Each number is 50 + 10 x the weight over the matrix's rms, rounded and kept within 0 to 99. Layers, rows and columns count from 0.

# layer 5 attention output (transposed), 288x192, rms 0.0721, rows 235-251, columns 96-191
57 46 49 50 43 45 31 52 55 49 39 38 59 55 56 49 42 48 52 57 43 41 55 61 65 39 61 48 66 59 37 52 51 64 38 59 53 41 48 62 63 44 44 46 47 43 50 66 56 59 51 52 38 54 41 42 61 43 55 47 55 57 47 44 45 61 47 55 49 50 50 44 48 47 57 48 43 49 40 55 46 52 55 45 46 50 37 58 59 60 54 29 38 44 33 46
48 49 48 39 61 61 52 61 58 40 47 50 51 54 63 39 62 61 61 56 63 38 52 44 38 47 47 55 58 54 44 51 41 55 48 45 47 58 44 55 55 42 49 45 56 52 54 43 52 58 57 47 53 46 43 42 63 38 48 36 39 55 52 45 58 38 55 53 50 53 42 48 62 54 54 45 43 59 56 57 42 48 56 39 51 38 56 62 38 26 52 51 37 49 59 68
43 49 59 40 71 50 42 55 36 44 43 45 57 47 39 50 36 57 47 51 51 42 64 38 50 36 41 44 56 36 71 38 53 45 46 54 36 54 54 50 40 46 54 65 48 36 58 41 50 73 60 54 53 55 50 37 63 57 38 34 48 53 51 32 60 39 42 61 56 61 49 50 42 60 38 57 46 60 46 52 48 64 56 44 48 28 58 44 46 53 45 41 46 42 13 40
57 47 42 62 51 41 50 60 55 38 49 48 42 46 62 59 51 56 41 37 49 73 56 40 54 65 29 41 43 56 56 52 44 29 43 45 52 41 55 55 60 65 42 48 58 35 48 41 63 69 42 49 73 48 52 55 52 45 45 64 65 43 63 53 59 46 58 49 41 37 59 47 48 50 55 61 58 33 67 54 40 47 68 58 51 37 44 56 42 54 49 62 54 43 57 49
47 52 50 49 46 60 51 40 44 44 59 56 44 46 44 50 38 41 44 39 49 54 47 30 45 53 43 42 59 45 60 52 57 70 36 52 47 56 66 42 53 45 56 50 54 54 58 46 46 67 41 52 56 51 40 38 53 49 43 44 56 47 64 54 61 35 54 60 42 64 64 46 53 44 40 58 42 52 35 53 56 53 48 53 49 35 57 55 40 58 39 40 36 52 36 37
58 61 63 40 50 57 44 70 53 59 40 45 42 59 54 60 50 29 54 38 47 63 55 43 48 39 46 49 46 48 64 50 58 19 50 55 38 38 49 26 44 60 56 56 63 45 57 52 57 52 59 48 54 46 56 62 47 80 47 50 60 55 66 38 61 48 44 40 53 56 47 50 49 56 35 52 49 52 69 40 49 40 58 54 50 55 64 57 50 44 54 57 58 34 48 48
44 47 49 52 49 44 49 59 45 55 69 57 59 42 38 44 47 47 51 48 41 45 48 38 48 39 42 60 52 53 54 62 39 12 53 44 60 49 64 27 43 45 52 47 41 47 38 44 63 46 57 58 49 50 58 56 56 41 62 54 58 42 48 44 53 48 60 55 40 45 65 49 61 59 47 65 51 51 68 52 51 46 56 49 47 55 52 46 49 41 56 60 55 59 59 49
45 49 41 42 49 40 36 47 44 49 46 48 59 65 40 39 48 50 73 63 46 51 50 48 50 60 51 43 52 62 39 60 51 37 45 43 54 57 47 62 71 41 52 60 34 35 45 50 41 52 62 52 57 63 56 43 60 47 56 41 46 49 47 54 46 44 52 48 43 50 37 53 35 34 44 49 66 41 49 50 49 58 47 46 47 68 39 60 58 59 34 38 43 54 34 45
44 52 47 54 52 64 63 83 61 46 49 44 53 66 56 48 60 61 52 51 59 55 50 61 43 51 31 55 48 48 58 35 50 48 49 43 46 47 52 46 53 55 58 51 49 47 52 48 59 61 42 65 41 32 57 50 49 69 29 49 44 39 48 51 46 51 55 73 53 53 43 49 54 66 57 61 62 38 58 47 52 36 44 53 42 35 61 51 48 26 48 44 53 18 73 55
50 45 57 56 38 50 49 45 42 50 47 27 47 46 58 60 44 48 44 41 43 42 55 56 62 40 60 48 61 49 37 50 46 51 59 53 44 48 40 61 54 37 46 53 44 35 47 43 37 54 44 60 36 45 37 55 52 47 52 42 34 53 45 47 56 50 51 60 44 63 56 48 40 46 43 40 47 43 43 67 50 47 53 45 52 52 58 47 58 48 51 48 39 39 49 47
49 56 46 62 60 29 46 60 34 52 53 53 45 52 49 54 53 42 46 45 44 62 53 47 43 44 55 54 53 54 54 46 46 57 58 50 60 48 53 46 43 59 59 52 52 65 39 40 35 39 44 41 55 49 53 56 60 39 42 53 49 31 48 48 61 49 50 35 51 35 65 48 65 57 57 64 39 55 41 44 58 51 51 56 50 26 41 40 59 42 51 45 52 48 75 43
39 53 40 54 47 64 58 42 51 65 43 51 47 42 66 47 57 50 65 45 40 49 49 51 50 34 59 55 47 41 50 58 57 31 62 60 57 60 42 47 32 35 42 50 47 44 56 62 48 55 65 48 52 36 46 42 48 60 49 45 60 50 55 45 47 37 54 52 67 54 45 63 62 63 39 46 51 52 55 53 41 57 40 42 50 49 53 59 37 50 62 64 51 67 62 57
55 58 57 44 41 31 39 34 63 66 53 50 60 41 45 52 41 41 54 49 32 67 48 34 49 42 45 40 57 48 59 51 55 17 45 46 37 62 48 40 40 50 60 48 39 53 51 51 45 43 45 48 52 57 71 69 59 47 67 54 47 57 41 48 40 62 40 33 37 55 43 48 53 56 54 52 57 54 56 60 40 68 60 49 52 58 37 49 52 43 60 64 57 63 79 58
46 55 36 64 23 63 62 60 51 49 48 47 50 51 67 52 54 59 43 42 64 55 56 68 51 46 57 50 48 38 49 50 47 74 70 59 61 38 54 48 57 56 45 51 60 57 38 53 52 46 46 64 37 41 43 50 43 36 51 53 46 61 48 59 37 62 53 65 64 50 50 41 49 63 62 42 63 49 43 63 55 34 42 56 52 58 53 52 55 47 52 42 44 39 27 53
51 69 49 47 46 34 43 47 56 67 42 52 62 41 62 49 51 59 45 27 52 51 35 62 37 44 84 56 66 51 41 54 61 25 65 39 52 68 50 61 35 55 58 57 39 52 66 50 58 32 28 34 52 50 49 49 51 35 64 52 32 51 38 52 54 46 43 54 49 44 40 40 46 62 48 33 53 33 44 39 57 54 56 51 48 46 41 49 40 56 46 53 44 59 82 62
50 52 59 45 58 52 47 54 44 57 56 43 49 47 41 42 48 51 29 37 64 48 52 65 48 46 58 60 59 37 40 38 61 45 61 55 42 48 56 38 44 50 59 40 51 60 51 48 47 55 34 57 59 40 59 54 35 45 36 55 50 53 60 56 40 48 46 41 60 54 40 50 60 55 41 49 57 50 51 39 49 42 51 52 58 44 54 49 42 55 41 52 52 60 18 57
57 48 61 39 56 53 39 58 45 41 43 51 51 47 41 46 50 46 47 60 56 49 59 49 60 49 62 54 34 48 41 45 60 40 39 50 38 46 59 33 47 54 49 52 33 48 58 70 51 57 41 51 58 49 53 41 58 61 40 47 66 56 55 50 55 27 47 39 65 56 49 40 38 44 37 51 54 32 62 56 59 46 49 48 53 48 56 39 58 61 35 39 36 58 47 47
# layer 5 attention value, 288x192, rms 0.0699, rows 236-252, columns 96-191
56 44 38 45 55 56 46 62 55 53 48 39 45 45 52 37 38 57 49 47 53 55 42 54 52 56 44 52 32 39 56 43 38 49 46 71 56 43 52 48 55 48 50 37 42 52 73 63 47 64 51 40 51 67 44 38 47 37 45 42 51 42 47 57 50 48 60 53 44 58 63 50 65 49 66 52 51 47 62 60 47 61 53 49 57 46 33 65 47 49 54 59 52 70 53 56
49 50 46 65 54 63 49 43 46 40 50 41 49 53 61 53 54 51 58 43 55 62 64 61 58 38 55 48 43 45 45 60 45 52 41 37 62 44 53 52 53 52 64 51 45 58 54 42 58 51 51 53 55 50 47 31 45 58 50 38 42 56 47 67 60 35 41 48 46 45 37 38 76 52 52 49 53 55 57 32 47 62 52 49 42 46 45 55 27 42 48 29 52 47 46 68
43 59 39 65 59 56 45 51 42 57 47 32 53 55 72 54 54 57 55 44 46 60 46 53 50 54 31 48 35 49 44 48 51 61 44 57 33 26 40 54 45 54 42 52 43 65 54 63 54 53 39 61 70 44 38 66 62 44 53 40 65 54 38 44 56 58 64 53 31 38 52 43 48 45 61 49 49 36 54 68 47 43 59 64 58 51 59 43 48 64 56 58 44 40 53 64
61 57 63 45 54 56 52 46 48 46 34 48 20 50 32 47 39 56 49 50 61 60 46 47 49 56 62 54 78 43 46 59 44 44 40 38 55 49 48 30 50 59 47 50 54 27 32 44 59 52 59 45 40 46 58 31 48 53 34 51 65 50 53 38 48 36 64 48 53 36 60 47 55 49 50 55 49 50 50 38 55 72 42 29 59 51 47 52 40 37 48 47 30 37 49 67
50 54 55 57 54 62 60 48 42 58 37 34 36 61 55 34 73 38 45 44 49 64 41 58 51 58 52 45 35 46 49 61 60 42 33 54 43 36 39 53 26 59 64 49 50 67 35 51 46 66 51 42 31 55 59 60 51 46 47 54 47 59 47 62 63 38 48 55 43 51 53 45 38 46 60 41 50 57 65 48 50 46 49 58 40 53 57 40 45 37 42 51 48 27 48 51
39 35 48 36 57 45 37 61 41 50 37 50 50 58 58 47 43 48 49 48 53 44 48 43 40 54 64 45 45 51 58 43 42 42 47 50 52 43 51 37 54 54 48 53 43 45 41 58 45 52 55 56 51 54 35 37 53 56 50 48 58 50 36 44 57 48 49 46 49 45 58 56 67 52 37 46 52 46 39 59 44 33 39 49 67 47 49 53 60 55 48 31 48 52 52 51
48 50 41 44 49 53 41 47 52 60 64 60 54 47 46 45 41 47 58 46 51 51 38 50 51 42 43 65 48 69 33 45 48 64 50 49 60 48 49 34 57 33 42 53 48 58 46 55 48 68 41 63 57 42 53 53 56 48 39 34 46 43 52 58 70 51 38 64 44 44 57 44 50 47 37 56 61 46 55 67 51 53 57 43 42 49 52 55 45 45 52 49 51 41 49 51
49 50 65 62 61 40 54 30 42 35 38 39 45 53 53 42 56 53 53 47 73 60 53 71 52 57 38 48 40 42 56 51 66 48 53 49 51 59 46 68 48 46 57 31 51 35 48 68 44 44 38 53 41 56 41 60 36 58 45 48 56 42 44 64 54 49 54 57 44 31 61 49 45 48 49 66 50 60 61 30 71 38 51 41 44 43 61 51 57 52 44 36 52 41 54 63
52 40 50 56 45 49 51 54 71 38 49 65 55 48 42 53 61 55 54 51 50 52 54 46 52 47 48 53 56 57 69 41 35 53 60 48 46 34 42 48 46 31 41 51 44 60 59 39 48 60 60 54 48 47 37 35 48 44 48 52 65 45 62 60 68 53 53 55 65 50 74 53 45 51 45 65 54 43 50 70 59 54 58 46 61 46 49 53 49 42 53 48 55 39 44 51
35 46 56 42 50 60 51 41 55 45 38 44 52 47 54 54 41 38 36 39 39 42 31 55 36 59 56 61 63 45 54 40 47 52 46 42 60 57 48 43 56 64 58 28 49 48 39 34 42 39 64 47 55 54 56 46 52 32 55 60 53 49 44 39 68 55 57 54 48 39 65 53 60 54 52 45 47 56 40 50 43 52 55 46 62 42 49 59 48 53 36 43 48 65 48 33
54 38 35 34 45 45 45 40 61 48 46 71 56 51 64 41 67 56 67 50 35 52 44 41 45 51 32 24 46 49 61 46 58 53 56 56 47 56 45 50 34 38 47 60 40 40 44 45 40 53 35 50 60 43 56 46 44 56 48 56 49 58 53 58 34 31 65 44 49 51 31 61 52 59 39 41 42 47 58 51 60 56 55 33 60 47 32 43 45 38 53 54 45 72 48 41
64 44 41 45 49 63 32 52 56 55 46 44 38 51 54 53 44 46 41 43 47 50 35 56 46 55 62 56 59 50 62 42 41 47 43 76 64 51 58 47 50 60 59 59 49 47 50 45 43 46 55 46 32 55 53 61 59 36 50 54 43 63 25 45 69 53 47 53 41 65 63 67 40 37 57 56 48 68 35 57 38 47 66 59 71 50 48 48 69 43 48 63 37 59 52 50
37 53 61 64 58 47 50 47 51 41 42 62 48 47 52 48 40 59 49 51 70 51 44 37 43 52 30 38 55 48 46 56 63 53 53 44 42 63 44 60 33 25 39 60 55 23 53 49 50 49 68 54 57 29 43 30 39 61 43 65 58 48 58 54 45 56 48 60 51 51 53 50 33 52 54 38 50 28 68 44 56 50 51 52 50 52 47 43 74 51 44 50 67 51 46 34
34 63 30 47 45 56 54 43 44 57 48 56 36 45 49 40 51 49 50 40 45 45 46 56 53 56 54 60 50 50 53 43 48 55 57 69 51 65 49 64 47 67 50 69 53 62 52 70 43 44 51 48 50 50 53 66 47 34 67 61 34 48 69 42 56 39 53 57 40 54 65 65 51 53 47 50 45 57 34 60 36 59 63 50 72 55 37 42 48 48 45 67 31 70 49 34
71 40 56 50 59 46 55 50 46 40 45 38 53 49 52 58 48 48 53 47 60 42 38 51 52 58 53 44 49 46 43 52 56 44 33 44 60 55 62 44 46 52 56 46 55 56 47 36 50 32 48 47 49 64 61 37 45 58 62 57 49 55 57 58 33 56 53 61 62 41 56 65 63 50 51 51 51 54 56 46 51 68 48 53 75 46 46 56 52 50 46 55 25 59 45 45
43 52 42 44 55 59 50 40 41 52 61 47 22 54 44 53 61 34 60 46 51 51 49 67 65 55 63 35 60 44 49 48 53 45 52 47 65 47 50 60 52 70 55 58 44 45 49 49 53 43 38 45 50 51 66 56 48 42 45 49 48 48 51 48 58 49 49 48 56 48 57 46 43 38 47 48 56 47 57 41 65 64 52 38 33 54 56 56 39 57 48 43 47 41 47 58
42 62 44 39 49 41 43 61 32 33 65 54 48 50 34 53 48 50 60 49 59 43 66 57 53 49 43 47 44 45 49 45 54 55 53 51 39 57 52 48 49 50 46 62 47 33 52 53 58 55 52 56 60 47 37 39 51 56 55 57 52 42 54 48 44 25 47 54 57 71 44 57 36 55 43 40 47 32 68 36 44 56 44 38 37 50 56 48 43 47 44 44 57 50 46 46